Weights of a small GPT-style language model, trained from scratch on English Wikipedia: 2 heads of 32 (1 for keys and values), MLP 256 GELU.
Each number is 128 + 24 x the weight over its row's rms, rounded and kept within 0 to 255. Layers, rows and columns count from 0. The size above them is the row's rms in percent of the matrix's.

# layer 5 MLP down (transposed), 256x64, rms 0.101, rows 63-115, columns 0-63
size [ 98  97  99 108 105  89 118 102  98  90  79  99 104 111 104 115 117 127  79  76  99 108 112 136  91  57 101  88  70  98  99 102 114  59 110 105  96  98 103 134 106  93  99  81 103 107 106  85  75  75 117  76 114]
[[121 121 107 174 152 135 166 158 120 144 116 140 138 183  91 139 148 112 134 172 157  79 128 113 142 106 155 164 121 116 161 152 123 127 156 106 137 116  80 148 164 152 114 129 123 149 128 114 136  96 134 138 123 102  99 159 143 127 170 148 157 103 105 144]
 [139 160 122  93 124 129 126 101  60 143 138 133 118 141 112 163 149 131 100  98 155 110 110 122 159 127 109 133 186 125 117 132 108 142 131 137 133 131 118 146 141 181 155  93 159 155 160 128 171  96 109  87 157 103 165 113 118 106 143 141 150 132 147 136]
 [140 119 131 151 156 125 115 110 127 156 112 136 155 133 159 120 127  96 125 146 149 127 158 175 203 145 155 112 134 135 111 151 146 117 144 146 189 113 131 138 126 174 149 135 158 137 168 135 127  95 128 131 100  92 101 133  91 152 148 172 144 131 106 126]
 [119 137 113 133 125 103 141 132 122 101 164  73 163 125 163 131 105 116 152 146 147  74 197 140 111 123 133 140 109 112 149 111  77 110 145 142 131 142 132 150 130 112 118 146 142 125 131 152 112 155 186  99  84 114 149 134 140 114  92 100 130 143 128 107]
 [139 122 142 114 126 103 116 127 119 112 116 132 130 131 144 118 119 105 145 100 135  92 140 106 175 173 117 110  99 101 149 158 156 166 150 114 116 109  89 125 128  67  81 135 103 175 135 121 136 138 143 144 111  91 130  89  93 122 174 150 150 142 119 160]
 [ 89 106 110 124  73 100 137 109 113 130 148 139 178 162 142 164  88 142 137 103  99 145 145 117 130 119 169 147 137 102 108 143 119 146 131 141 129 147 131 141 132 110 108 143 116 113 120 154 142 116 123 176  86 129  85 105  95 156 153 164 132 151 157 167]
 [133 115 162 159 116 110 127 168 118 163 176 104 119 162 135 137 134 137 176 159 122 150 139 140 157 151 146 125 143 133 147 133 118 116 165 103 148 146 174 114 129  99 155 175 161  91 142 116 131 125 152 173 135 106 132 114 134 155 110 163 131 180 114 115]
 [107 142 152 161 112 154 104  97 143 168 157  84 148 106  89 137 152 105  86 123 165 125 137 167 121 140 139 149  95  89 150 125 136  92 114 139 120 111 129  98 122 156 116  84 133 127 109 118  86 136 112 123  95 146 115 142 139 141 178 118 171 120 120 130]
 [148 113  92 134 104 105 129 126 119 145 144 117  94 152 113 186 133 135 122 126 154 158 104 147 125 103 128 112 178 123 135 118 155 102 144 122 115 156 161 120 163  80 144 137  97  97 105  85 136 131 100 149 158 148 169  81 119 138 118 122 150 129 132  81]
 [118 137 161 160 108 117 145 140 149 166  96 122 119 141 142  93 130 157 149  93 139  99 175 103 128 123 121 109 146 135 125 146  93 169 144 120 124 154 134 125 142 160 107 102 131 135 133 111 108 133 127 177 130 198 130 131 138 107 136 130 108 103  98 194]
 [123  95 138 130 136 106 154  92 159 130 150 133 127 137 127 140 104 102 153 119  89 161 118 106 150 182  93 111 131 110 153 121 137 108 138 131 135 173 167 163 143  97 171 134 145 135 141 142 112 154 117 122 111 142 150 114 140 129 168  96  65 145 104 163]
 [145 111 127 134 119  96 131 110 115 107 128 113 140 120 134 117 151 114  97 114 129 139 109 152 155 135 141 126 137  74 151 146 137  81 129  86  74 150  98 128 135  80  88 160 167 142 110 124 103  90 116 108 136 140 146 128 127 107 144  81 159 137 119  70]
 [131 147 119 152 158 141 152  56 132 146 131 153 137 118 146  96 115 154 141 125 179 121 152 131 173 146 139 111 121 111 167 145 126 159 123 110 108 142 100 142 120 117 179 136 146 130 106 113 167 135 104 154 107 132 135 148 184 158 164 134 156 136 137 102]
 [125  95 165 101 124 126 100 104 147 104 144 129 102 116 111 144 113 113 165 113 103 129 130 109 121 158 106  93 109  82 128 132 168 120 157 160  87 111  97  80 161 145 135 154  89 119 112 121  76 119 126 116 153 154  96 150 127 122 116 130  90 137 125 162]
 [113 162 123 124 103 106  84 147 133 139 141 103 120 149 127 102 159 115 167 163 127  99 139 105 192 120 124 139 141 114 121 148 115 139 114 117 161 141 162 113 145  88  99  91 126  95 138  95 125 130 159 114 167  86 140 154  95 162 111 168 133 120 135 148]
 [100 167 185 135 143 132 120 159  91 173 107 135 114 137  94  97 142 102 182 137 137 118 132 122 125 127 143 124 158 137 126 124 111  99 108  87 162 135 117 102 159 149 140 122 130 139  72 101 144 146  90 123 147 126 133 127 129 170 104 167 115 153 105 126]
 [129 181 122 107 132 147 120 136  77 104 141 117 125  66 153 137  74 109 162 100 118 115 135 134 135 104 160 158 139 142 102 147 115 126 142 113 162 147 126 149  75 115 130 154 133 118 124 152 152 102 113  69 104 130 154  99 167 129 129 117 124 124 119 132]
 [ 56  87 184 143  99  97 108 188 149 119 114 141 130 150 130 111 153 147 167 136 101 119 133 148 125 111 123 169 147 113 120 120 122 141 104 121 124 143 129 155 168 159 150 147 121 111  95 139 134 128 115  91 104 121 122 150 129  93 121 126 103 128 130  93]
 [ 81  89 109 162 138 132 132 149 132 110 128  84 151 132 144 117 161  85 112 136 182  96 141 114 145 126 152 146 113 160 111 128 134 137  83 105 154 159 124 119 109 122 149 120 131 138 167  97 158 138 132 144 127 161 151 193 133 129  89 120 135 113 150 132]
 [136 169 155 162 148 105 153 105 131 146 160 131 150 125 128 123  94 135 108 147 118 148 115 145  96 114 121 182 164 118 156 104 109 138 156 130 156  99  85 170 109 136 171 125 117 123 109 164 130 157 142 139  70 124  96 136 118 126 162 136 134 161 143 150]
 [164  58 143 107 127 133  94 129 166  88 133 113  68 119 131 147 130 126  88 114 121 128 127 143  96 155 106 121  87 139 116 129 117 153 129 144  92 143 129 121 125 146 106 154 132 169 142  91 151 125 130 125  92 158 109 105 128 156 135  99 127 169 112 151]
 [137 138 117 148 109 111  96 106 147 175  80 141  86 137 137 147 132 100  83 121 138 116  85 134 126 147 125 102 147 124 152 164 155  80 126  97 112 127 182 130 122 109 149 160 129 131  99 101 115  88 121 170 160 108 113 125 113 134  95 119 132 106 112 109]
 [151 122 133 138 118 129 110 113 133 179 151 121 106 104 111 158 129 154 100 117 109 109  86 103 135 132 102 205 122 112 146 134 151 176 120 105 164 136 122 144 143 146 100 128 122  99 128 130 124 132 138  97 157 135 106 102  96 175 148  97 112 106 122  81]
 [110 197 117  99 130 146 110 115 146 143 127 124 107 110 105 145 132 136 137 152 126 138 141 138 137 129 140 115 112 127 158 161 159  85 141 136 110 145 138 105 176 110 131 163 175 129  77 129 176 104 151  77 108 120 133  97 140 125  88 128 149 108 117  94]
 [125 185 108 115 152 100 138 104 112 121  70 132 158 139 136 131 123 139 104 131 160 116 146 117 150  89 144 121 167 161 158 135 111 121 113 159 143 174 128 130 117 102 144 107 154 132 112  87 157 148  92 158  99 118 128 162 124  87 111 112 146  99 104 102]
 [118 148 146 100 137 137 139 151 111 146 134 113 126 182 117 121 127 139 120 173 156 155 149 106 110 118 122 111 105 208  77 158 145 186 137 124 134 144 149 140 136 110 150 173 141 104 110 121 148 106 129 104 123 132 109 146 164 132 151 136 162 115 146 110]
 [152  79 100  81 118 107 154 150 161 114 139 106 155 127 108 127 135  96 129 105 113 133 125 180 104 135 121 117  91 101 130 142 125 112 144 123  76 149 141 168 113 146 150 114 121 100 143 153 148 111 126 126 157 109  97 113 106 121 116  93 122 166 188 127]
 [120  95  80 116 140 108 122 142 134  78 121 104 106 132 146 120 114 139 125 105 115 148  92 162 108  93 105 120 111 101  83 139 127 133  98 126 103 106 152  87  77  92 157  95 139 112 104  90 123 143  98 128 137 126  89 151 126 113 142 140  86 104 116 106]
 [153 150  86 136 119 101 135 133 128 119 102  88  99 113  81 111 133 100 159 119 123 138 110 149 107 111  96 151 117 128 112 125  86  89 115 111 142 109 132  72  86 132 156 158 122 149 120 136 148 139 150 111  80 150 100 114 154  92  98 130 135 130 168 151]
 [142 119 132 159 115 112 118 143 118 184 128 124 157 197 123 130 138  88 110 151 157 149 128 134  90 123 134 145 161 126 133  94  81 123 133  82 104 106  93 130 133 136 179 128 127 116 178 127 135 120 149 119 138 146 130 111  95 152 152 129 135 119 167 100]
 [106  87 123  80 141 129 140 113 168 134 135 129 132 136 128 158 121 153 143 127 126 165 119 182 102 136  92  94 153 142  95  92 169 118 113 155 127 112 131 152 149 145 102 165 144 105 131 111 133 157 140 124  95 111 124  90 137 135 136 154  85 166 170 114]
 [139 172 120 156 130 122 182 138 122 135  87 137  94 150 104 147 141 152 147 146 124  92 139  99 137 105 111 114 147 170 117 124 115 133 120 136 163 124 141  57 140 113 129 155 161  98 120 133 133 108 109 138 145  99 109 151 111 135 118 133 157 160  92  74]
 [158 153 136 119 115 128  78 128 141 150 130 138 160 119 166 159  96 136 113 133 148 155 130 101 108 157 173 136 130 165  91 128 133 144 137 144 135  83 137 129 172 131 132 107 143 147 130 110 135 155 186 121 117 135 155 160  94 169 162 138 177 131 142 139]
 [143 160  49 131 105 109  89 133 134 136 144 115 105 117 112 109 106 135  86 136 111 108 124 137  83 122 128 142  91 117 152 126 130  99 126  84 151  84 140 106 127 116  88 117  80 134 120 110  82 138  97 136 153 137  92 126 137 126 116 117 103 114 112 107]
 [ 94 105 147 166 149 111 104 148 161 123 126 142 119 172 136 110 124 146 179 146 113  75 137 174 163 150 130 129 118  89 114 111 132 136 111 113 151 120 131  89 117 143 140 114 120 141  98 134 101 109 157 130 141 193  91 106 152 127 117 142 127 173 129 139]
 [180 115  93 149 119 106 149 103 114 152  88 152 127  92  91 157 126 117 117 109 101 112 113 132 119 124 115 132 116  65 114 151 116 121 137  90 131 114  94 135 114 134 117  93  90 104 165 130 132 104 109 116 120 123 124 125  88  95 109 138  86 122 138  74]
 [ 96 123 120 125 109 108 159  95 153 124  94 152  95 158 160 152 152 133 163 126 132  57 108 169 118  77  92 139 130 134 127 119 112 122 152 100 115 131 156 116 143 156  96 123 126 104 100 157 101 159 125  99 131 171 124 134 132 146 120 112 123 130 163 112]
 [127 137 105 122 160 119 117 103 142 119 150 183  78 107 128 116 111 121 122 136 130 132 146 133 123 130  81 116 122 148 144 131  89 131 103 119  96 172 128 149 118 150 111 112 110  85 103 127 128  95 140  52 138 100 122 132 145 151  84 166 145 102 123  97]
 [159 108 129 128 118 140  88 156 105 126 157  70 154  86 118 148 130 103  82 130 150 126 108 146 118 127 159 154 111  79 142 134 130  87  72 150 114 142 109 162 143 117 131 174 110 117 136 105 114 113 105 128 114 107 116 148 115  91 111 108 145 143  94 133]
 [114 120 147 103  86 154 171  77  85 112 117 133 108 148 153 121 127 123 119 112 112 119  84 122 104 126 124 112 115 140 132  89 130  86 151  67 124 119 119 114  98 137 109 151 139 106 119 143 107 129 125 171 143  83 156 166 121 149 135 164 153 120  95 126]
 [120  86 158  94 136 104 141 142 148 145 103 174 172 155 138 158 146 125 139 146 198 183 103 128 136 182 115 131 137 108 124 106 122 147  84 128 119 125 117 119 150 143 154 122 109 135 116 131  90 118 136 137 149 115 109 146 118 146 173 117 143 124 155 113]
 [141 153 149 147 105 145 114 109 118 158 114 138 134 140 121 138 122 121  88 134 160 156  91  93 118 107  91 119 149 108 128 154 119  70 165  82  99 116 120 129 113  90  83 131 130 138  92 126 129 123  93  70 112 122 143 126  95 121 108 106  85 123 109 114]
 [133 112 123 120 107 129  87 122 104 141 141 155 136 123 125 150 185 177 158 111  93 154 160 152 123 118 139 114 147 110 102 132 111 173 118 144 118  90 132  80 180 125  98 138 165 133 170 127 134 115 143 122 129 122 114 125 114 129  85 145  97  82 118 149]
 [111 121 160 128 140 137 123 109  94 147 133 110 135 130 185 150 146 152  86 150 120  99  93 172  95  82 148 126 104 134 118 122  99 126 154 117 105 158 125 134 112 130  92 139 165 100 124 117  95 126 123  96 157 121 132  98  82 100 161 158 125 139 108  93]
 [ 87 117 144 174 122  91 134 150 145 135  67 127 132 135 147 161  93 118  78  92 106 102 111 120 172 126 110 111 104 110 131 118 104 165 126 122 156 108 116 107 119 138 125 129 166 115 168 151 131 115  95 110 170 147 108 105  98  98 111 117 135 136 123 107]
 [108 123 167 128 126 100 115 176 144 180 120 123 151 124 168 136 114 178 149 102 142 131 127 165 125 140 143 129 143 189 126 123 110 105 122 117 104 137 157 130 123 160 134  92 201 164 114 120 126 143 140 126 117 116 134 115 157 117 143 158 139 130 150  93]
 [102 136 157 179 102 108 138 155 122  98 148 113 119 170 115 108  88 128 122 102 152 153 185  93  82 118 139 142 121 165 129 116  90 137 136 118 128 162 114 165 126 115 120 117  88 111 157 155 117 106 109 162 144 106 124 117 136 171 114 118 153 135 128 152]
 [139 134 158 138 153 109 136  93 120 128 129 168 167 144 142 168 112 152 116 121 140  88 144 122 168  96 131 181 106 143 126 119 129 147 121 127 121  99  96 109 118 111 141 142 151 138 120 160  89 115  82 109 137 100 102 126 131 124 142  72 122  78  81 130]
 [147 156  76 144  92 112 145 150  98 145 120 116 118  90 144 109  81 132 124  57 137 108 108 133 129 123 143 119 111 100 108 143  83 145 133 124 110 113 120 127 108 124 125 150 134 127  91 123 128 125 120  93 139 183 180 103 165 150 111 111 129 116 151 107]
 [138 104 134 134 137 135 119 100 116 108  81 102 111 117 147  98 135 117  98 160 109  98 107 161 133 103 123 160 167 119  88 118  98 154 118 152  95  77 133 139 122 167 145 181 113 109 129 133 148 136  96 153 144 136 121 124 140 145 107  57 140 107 118 130]
 [140  79 113 119 139 110 133 136 115 118  89 127 112 145 149 101 146 138  99 146 118  92  83 104 102 105 140 114  81 157  95 134  85  82 119  99 146 135 132 110  93 131 139 122 159 163 114 144  95 132 104 153 146 165 100 148 109 143 140 128 111 101 143 170]
 [147 117  96 170 146 118 137 126 120 150 116 108 131 128  84 115  95 113 126 112 142 142 156 114 124 115 144 103 112  99 152 123 164 140 167 103 152  96 114 126 158 113 136 117  89 124 155 175 115 174 111 134 113  59 130 138 132 130 191 151 106 118 128 112]
 [131 175 110 129 132 112 126 102 119 184  98 138 111 158 128 134 100 162 129 140 163 157 165 130 179  93 111 141 110 118 121 129  71 139 142 146 145 120 148  85 121 145 125 123 132 130 107 155 168 124 104 128 128 104 162  99 130 163 142 151 139 121 141  79]]
# layer 5 MLP up, 256x64, rms 0.101, rows 64-115, columns 0-63
size [ 97  86  99  90  86  99 106 111 100 102  98  98  99 100  96 111 113  90  99 105 103 109 126 102  75  99  93  84  99  86 104  97  65 110  89 115  85 102 104 107 107  98  98  91  95 102  90  88  87 107  80 113]
[[123 133 178 150  99 153 127 159 170 111 122 139 151 129 118 143 174 134 154 116 136  94 150 138 120 103 124  77 124 111 108 146 103 150 164  89 116 165 134 139  92  94 140 130 128 102  99 135 132 132 172 140 138 127  84 183  90 132 128 127  98 125 122 118]
 [125 161 121 111  94 148 182 120 118 129 133 137 142 150 151 110 117 193 120 131 110 128 121 152 126 132 153 113 145 129 140 126  96 141 117 104 156 122 126 150 188 162 128 121 130 116 106 117  94 166 165 149  83 133  89 194 134 132 145 121 116 147 143 143]
 [ 97 130 165 157 136 122 108  82 146 117 119 161 125 138 150 138 143 147 153 129  93 142 145 106 120  88 132 132 147 112  97 122 163 142 158 169 157  89 116 166 135 110 139 109  83 125 137 133 137 118 177 141 102 141 147 146 148 181 106  84 106 122 119 103]
 [110 130 123 128  72 178 154 159 149 142 142 144 135 153 113 108 109 124 147 142 100 145 141 118 126 123 117 132 122 143  96 159 145 124 132 104 103 132 149 105 103 167 121 120 153 187 109 106 150 153 158  98 156 147 158  95 140 116 128 162 130 115 117  59]
 [156 148  95 108 124 162 112 135 114  89 152 110 122 120 157 164 123 123 152 120 130  88 148 137 138 124 162 129 129 142 151  76 154 130 139 128 170 140 106 138 109 127 114 140 157 142 110 100 136 158  58 123 104 112 140 129 135  69 119 136  77 136 103 109]
 [109  91 135 148 120 151 159 162 180 161 143 137 126 193 119  93 125  97 156 117 129 105  79 137 174 114 116  79 106 124 130 104 104 107 160 125 150 180 114 138 137 120 136 122 152 136 134 133 140 134 117 147 114 122 124  96 144 107 144  91 107 133 121 137]
 [156  91  96  86  91 140 111 145 131 116  78 161 156 116 143 123  96  97 124 147  58 122 123 153 154 116 110 143 129 161 123 101 140 123 107 111 139 142 159 142 108 121 149 149 110 107 123 125 108 134 165 123 129 124 120 178  76  96 134 138 142 119 149 146]
 [114  85 129  82 132 163 160 163 116 163 113 135 145 146 142 142 138 122 116 139 151 147 117 141  96 105 112  90 154  83 126 136  99  85 137 155 124  99 128  92 116 141 141 101 163 108 143 102 136  94 147 110 127 156  92 155 111 134 104  73 113 135 109 108]
 [136 126 163 133  94 111 166 125 135 120 102 115 128 177 129 167 118 125  85 145 142 125 114  99 125 107 147 121 115 125 135 119 118 115 136 118  98 146 117 113 118 144 101 158 142 107  94 109 173 157 183 104 159  95 127 111  76 106 121  74 120 116  87 121]
 [130 102 149 136 136 132 127 147 103 128  94  91 137 107 142 126 115 124 135 105 127 112  98 133 141  90 114 131 155 151 125 143 116 118 155 154  89 110  96 134 135 162  56 152 135  92 125 104 202 134 111 154 121 114 100 137 111 102 158 132 156 108 168 146]
 [174 140 127  82 108 115 140 111 137 102  99 179 186 146 170  91 150 113 145 145 154 134 112 123 135 116 126 123 134 150  84 122 146 148  96 139 137 141 101 128 127 156 179 152 100 116 162 139 141 134 135 112  91 161 152 113 154 116 102 151 137 133 116 112]
 [ 78 110 107 137  73 161 132 163 126 137 152 168 125 109 180 142 105  87 119  92 133 126 151 137  91 115 133 119 110 129 125 138 127 100 160  85 147 131 149 109 151 135 103 117 169 151 144 107 131 133 152 132 104 132 103 125 116  94 177 111 158 143 122 115]
 [122 116 135 112 125 170 158  97 161 124 152  75  70 121 127 112 102  99 126 130 135 131 105 127  76 146 125  93 124  78 132 124 144 154 139  85 115 149 132 118 146  99 169 126  88 116 122 107 114 135 120 135 178 134 114 101 141 128 152  87 108 140 131 144]
 [123 109  85 145 134 141 141 114 167  80 124 148 137 148 113 140 113 106 131 125 127  69 143 114 128 122 117 130 104 141 111 101 156 137 179 109 112 147 134 144 133  82 165 157 107  80  97 117 138 116 137  89 163 118 128 154 137 127 113 151 119  74 169 126]
 [166 144 117 137 159 156  99 144 134 115 124 128 150 123 133  86 161 111 120 129 144  68 109 102  63 128 118 116 139 165 109 115 131 111 143 158 127 152  91 110 156 127 162 161 170 115 135 121  95 159 137 132 149 108 135 114 175 126 133 159 105 115 116 100]
 [108  81 110 114 108 128 136 116 130 142 136 104 153 182 150  74 146 126  79 104 143 106 110 112 104 120 117 131 115  84 132 127  94 100 147 110 104 126 119 108 155 158 142  95 132 136 126  85 106 153 109 159 127 146 102 172 100  93 144 120 159 146 145 124]
 [117 120 152 130 116 117 145 125 153 114 136  99 154 156 118 140 117 168 160 131 120  67 116  94 108  93 124 119 137 142 142  81 112 131 132 110 143 144 130 132 159 148 109 142 112 155 145 150 110 152 114 114  94  91 143  73 149  89 130 108  88 119 117  65]
 [174 117 125  96 115 121 133 139 153 156 152 139 151  85 176  95 120 135 143 137 110 160 121 150 100 134 101 129 152 101 126 143 114  93 114 153 104 100 140 175 121 155 133 103 104  99 191 153  99 144 142 131 160 128 113 129 136 143 176 118 122 128 121 163]
 [116 133  75 168 121 108  95 148 120 138  85 136 117 123 119 126 147 110 121  86 139 123 155 126 138 114 145 111 124 139  80  87 171 119 105 134 101 133 154 155 147 134 129 137 142 178 158 142 109 103 110 132 169 137 145 101 127  97 106 165 125 111 117  70]
 [ 90 135 126 142 144 119 128 156 141 147 134 136 140 153 113  95 129 113 155 106 111 107 136 162 121  78 111 147 164  88  83 125 110 109 147 148 138  76 130 137 136 135 130  86 104 129 155 161  86 166 105 120  97 151 113 161  96 122 138 114 110 156 161  95]
 [103 116 105 155 137 137  99  80 135 116 132 132  92 110 127 147 115 125 153 119 143 115 146 126 160 149 121 108 146 131 129 144 113 155 128  94  96 107 126  94  81  87 151  92  86 110 106 167 139 136 121 104 175 161 155 143 150  87  81 104 136 116 118 111]
 [ 99 123 120 108 105 142 151 106 104 122 182  89 166 147 143 130 120 120 162 111 113 151 110 123  99 163 110 125 143 155  92 143 148 138 109 146 137 107 153 164 129  90 103 106 137 146 101 123  96 148 163 126 130 138 148  90 140 130 132 140  72 127 172 172]
 [159 167 121 130 146 114 128 117 139 128 133 157  95  70 145 107 123 124 175 135 149 104 160 158 111 163  95  86 144  63 129 136 115 126 149 106 122 100 177 141 149 118 130 137 119 109  91 132 164 119 116 111 132 160 121  82 146 148 138 126 138 111 134 110]
 [115  88 124 138  99 119 115 110 147 117 143 131 124 150 124 139 164  91  99 107 111  96 135 150 137 130 136  65 139  87 134 148 127  91 131 101 116 123 140 148 101 118 122  98 103 126 142  94 112 130 157 122 137  80 141 118  97 105 142  98  82 150  82  79]
 [104 109 103 159 123 143 129  90 128 162 155 131 156 116 155 174 163 118 132 123 105 145 111 151 110 158 142 168 120 131 138 102 110  86 125 122 123 127 126 116 145 154  81  97 146 113 163 156  91 135 105 100 138 188 156 109  88 147 161 126 116 127 113 136]
 [126 176  89 138 148 139 159 157  97 161 115 122 129 133 141 144 148 151 116 160 166 101 136  96 167  77  85 123 157 118 120 108 118 115 147 128 104  99 114 180 145  92 149 140 119 117 126 106 137 130 168 166 129 151 116 111 106 119 121 144 170 139 114 116]
 [104 134 135 118 106 162 122  98 117 134 167 150 161 124 117 136 169  93 144 100 124 123 143  90 105 139 152  98 104 135 121 152 153 131 158 133 170 137  99 139 130 191  95 134 107 133 157 126 145 115 113 111 103 102 125 153  98 132 125 139 189 125 158 169]
 [113 143 128 127 106 157 135 126 132 143 152 155 138 131 139 144 121 137 110 117 124 158 167 144 116 127 125 162 134 124 136 163 152 119 139 152 173 114 106 149 124 143 164 121  76 150 159 108 116 139  83  78  92 174 113 191  95 167 113 122 151 142 131 110]
 [116 137 138 191 132 160 102 120 140 127  90 126 146 127 108 118 146 102 167 127 107 121 160 129 156 124  91  93 116  64 118 101 129 165 149 117 119  90 101 152 111 166 179 124 113 108  99 123 120 117 102 119 140 131 117 127 124 155 169 145 132 118 123  92]
 [124 103 165 125 166 133 127  87 147 154 124 131  95 172 128 116 119 135 156 147 192  97 133 148 138 107 148  90 135 149 149  95 120 117 132  98 111 146 166  96 103 137 153 102 119 100 125 126 126 136 132 148 104  98 133 112 147  72 134 111 114 155  81 132]
 [181 146 116  93 108 129 131 132 133 140 118 160 123 127 138 122 115 128 150 181 114  75 132 138 149 127  91  85 133 137 157 108 114 112 119 130 139  80 137 123 164 113 164 149 106 167 143  90 136 126  97 138 106  85 143 123 121 130 149  81 136 169 106 115]
 [141 124 123 134 133 157 159  77 125  97 125 147 126 108 108  88 125 121 140 145 132 135 122 123 111 108  97 141  80 111 152 144 139 144 126 112 127 146 116 143 114 107  84 119 113 155  60  98 157 131  82 128 160 141 157 176 105  90 136 155  85 128 143 131]
 [128  54 186 112 118 107 131 108 139 109 122 125 136 120 105 112  81 105 143 153 146 182 108 122 113  96  86  99 136 102 137 120 152 133 118 140 136 139 100 108 102  90 125 113 117  84 130  94 131 125 152 118 114  99 101 132 125 129 126 141 129  80 140 148]
 [107 163 162 148 114  89 145 122 141 129  74 151 131 157 133 151 107 136 182 129 147  96 180 121 145  93 130 106  95 117 127 102 106 128 150 122 185 141 157 126 126 128 137 141 181 124 118 152 125 119 126 134  92 128 148 148 145 118 126 101 114  89 132  96]
 [128 142 141 158 141 143 162  89 139 145 116  68 153 106  96 149 124 153 156 164 140 101 139 119 142 133 138 106 112 159 149 124 116 118 154 187 140 102 120 157 145 196 167 108 117 154 134 144 138 136 157 119 145 103 153 126 160 151 141 124 150 117 154 127]
 [180 147 147  98 122 121 126 100 105  93 102 118 138 129 104 127 137 104  94 139 145 131  99 117 140 100  76 127 165  81 166 135 110 186 124 101 120 142 131 111 110 155 174 151 113  82 114 164 136 137 124 143 132 154 105 133 110 124 146 127 124 166 148 142]
 [118 147 145 155 104 137 118 125 137 129  83  83 186 157 120 102 139 148 117 132 116 134  96  97 134 100 166 148 131 135  72 140 147 168 125 123 126 139 145 106 148 107 159 117 148 141 151 170 127 158  96 118 167 147 129 164 126 125 101  97 154 129 123 165]
 [176 135 163  91 109 126  96 137 133 135  99 149 122 136 127 102 123  99 153 127 101 149 136 131  97 132 136 124 112 119 160 140 181 118  98 162  95 157 104 136  71  86 137 153 129 136 140 148 141 144 134 148 144 132 148  67 135 114 141 144 178 128 153 144]
 [131 127  81 135 101 148 154 149  96 104 116  89  98 136 123 119 133 122 145 113 107 112 109 121 114 134 142 129  86 160  67  94 177 160 114 156 104 156  88 111 125 137 167 154 132 162 139 136 126 148 169 117 145 174 143 144 135 125 119 101 135 102 136 124]
 [123 109  96 126 139 197 136 129 111 144 107 120  95 135 118 124 160 121  97  93 127 124 135 162 116 144 117 118  98 112  81 147 139 156 164 153 115 158 137 144 141 154 108 117 163 108 138 141 185 133 132 121 130 145 135 158 119  73 158 146  96  84 135 124]
 [118  91 111 111 103  66 133 147  98 110 154 124 122  97 130 144 124  98 143 115 119  78 157 172 173 130 113 123 158 162 132 115 140 158  76 108 118 162 158 148 154 178 138 127 118 106 165 140 142 125 133 165 120 149 133 128 131 122 144 121 146 150 138 117]
 [131 122 120 119 120 125 125 117 115 103 140  85 106 150 176 141 139 148 161 138 147 119  99 126 146 115 105 151  97 169 178 108 131 155 169 140 132 172 133 121  87 108 165 123  89 121 120 182 126 138 125 147 124 117 118 172 126 108 177 160 146 144 134 152]
 [137 109 146 147 109 109 154 128 131 103 139 160 130  87 104 165 112 128 147 189 150 142 160  91 127 138 116 130  92 144 162 155 131 160 106 115 116  85 138  98 131 105 205 107 103 138 147 152 150  94 147 132 110 118 124 136 144 151 132 108 110 131 118 151]
 [147  98  87 123 122 158 123 144 153 110 166 111 160 132  99  99 129 133  73 156 176 167 134 162 109 127 112 119 132 124 131 146 141 120 120 133  98 134 110 139 125 132 131  92 105 123  95  97  90 148 146 159  99 162 100 157 123 144 121 168  90 110 127  95]
 [141 127  90 192 153 119 133  99 107 143 131 120 134 154  90 117 158  97 118 117 131  93  94 101 156 128 159 127 163 117 159 144 167 104 137  96 125 141 118 102  85 127 113 107 108  88 134 108 107 124 132 136  99 139 160 180 125 128 139 112 131 141 123  80]
 [117 147 110 100 100  90  86 110  78 153 137 160 130 132 104 114 127  86 111 148 156 122 110  77 137 143 127 133 132 164 173 144 138 130 131 144 126 158 126  84  84 126 176 148 115  98 127 119 115 117 145 131  92 128 139  96 132 138 118 112 153 147 170 103]
 [139  96 125 102 137 134 129 159 126 138 130 145 121  86 148 131 103  92 131 114  87 158  99 127 127 157  98 133 162 126 149  97 117 151  94 182 169 158 153 172 150 179 105 110  93 113 118 129 132 146 149 131 109 121 115 167 135 122 106  93  97 106 129 139]
 [106  87 159 114 122 113 110 142 154 138 167 124 151 183 145 118 168 143 108 126 109 153 115 132 107 101  97  80 165 139 161 110  98 121 125 119 124  88 102 171 114 167 121  92 120 112 127 124 145 129 134 151 127 129 127 148 102 112  83 126 120 161 121  87]
 [104 158 147 101 138 104 113 170 124 116 134 114 137 180  85 149 142 123  90 103 135 142 137 112 145  88 159  66 113 110 102 113 106 121 129 149 154 146 124  84  73 136 114 116 131 102 145 115 131 145 135  99 114 114 106 110 103 110 110 162 164 143 122 114]
 [ 88 151  94 128 123 122  92 105 137 152 210 108 156 101 134 141 152 149 135 106 128 137 129 135 136 141 136 133 140 161 124 133 175 107 173 129 149 130 167 169 108 120  71 129 105 125 133  98 123  71 136 131 129 144 139 141 146 133 156 133 139 108 123 130]
 [159 121 126  92  91 134 134 135 146  58 168 157 127 135 124 107 139 128 140 105 140 153 129 119  77  99 107 112 167  92 119 145 135 124 108 127  85 163 166 118  77 126  88 129 156 125 106 162 144 146 122 153 114 129 138  87 120 142 137 132 121 146 115 132]
 [134 140 151 109 126  88 110 107 187  96 145 115 139 120 101 103 158 157 126 104 152 116 149 112 151 160 117  79  86 164 138 137 129 149 137 150 156 173 147 171 141 129 154 141 111 120 105 127 140 120 120 111 169 105 133 139 155 122 127 168 114  99 114 167]]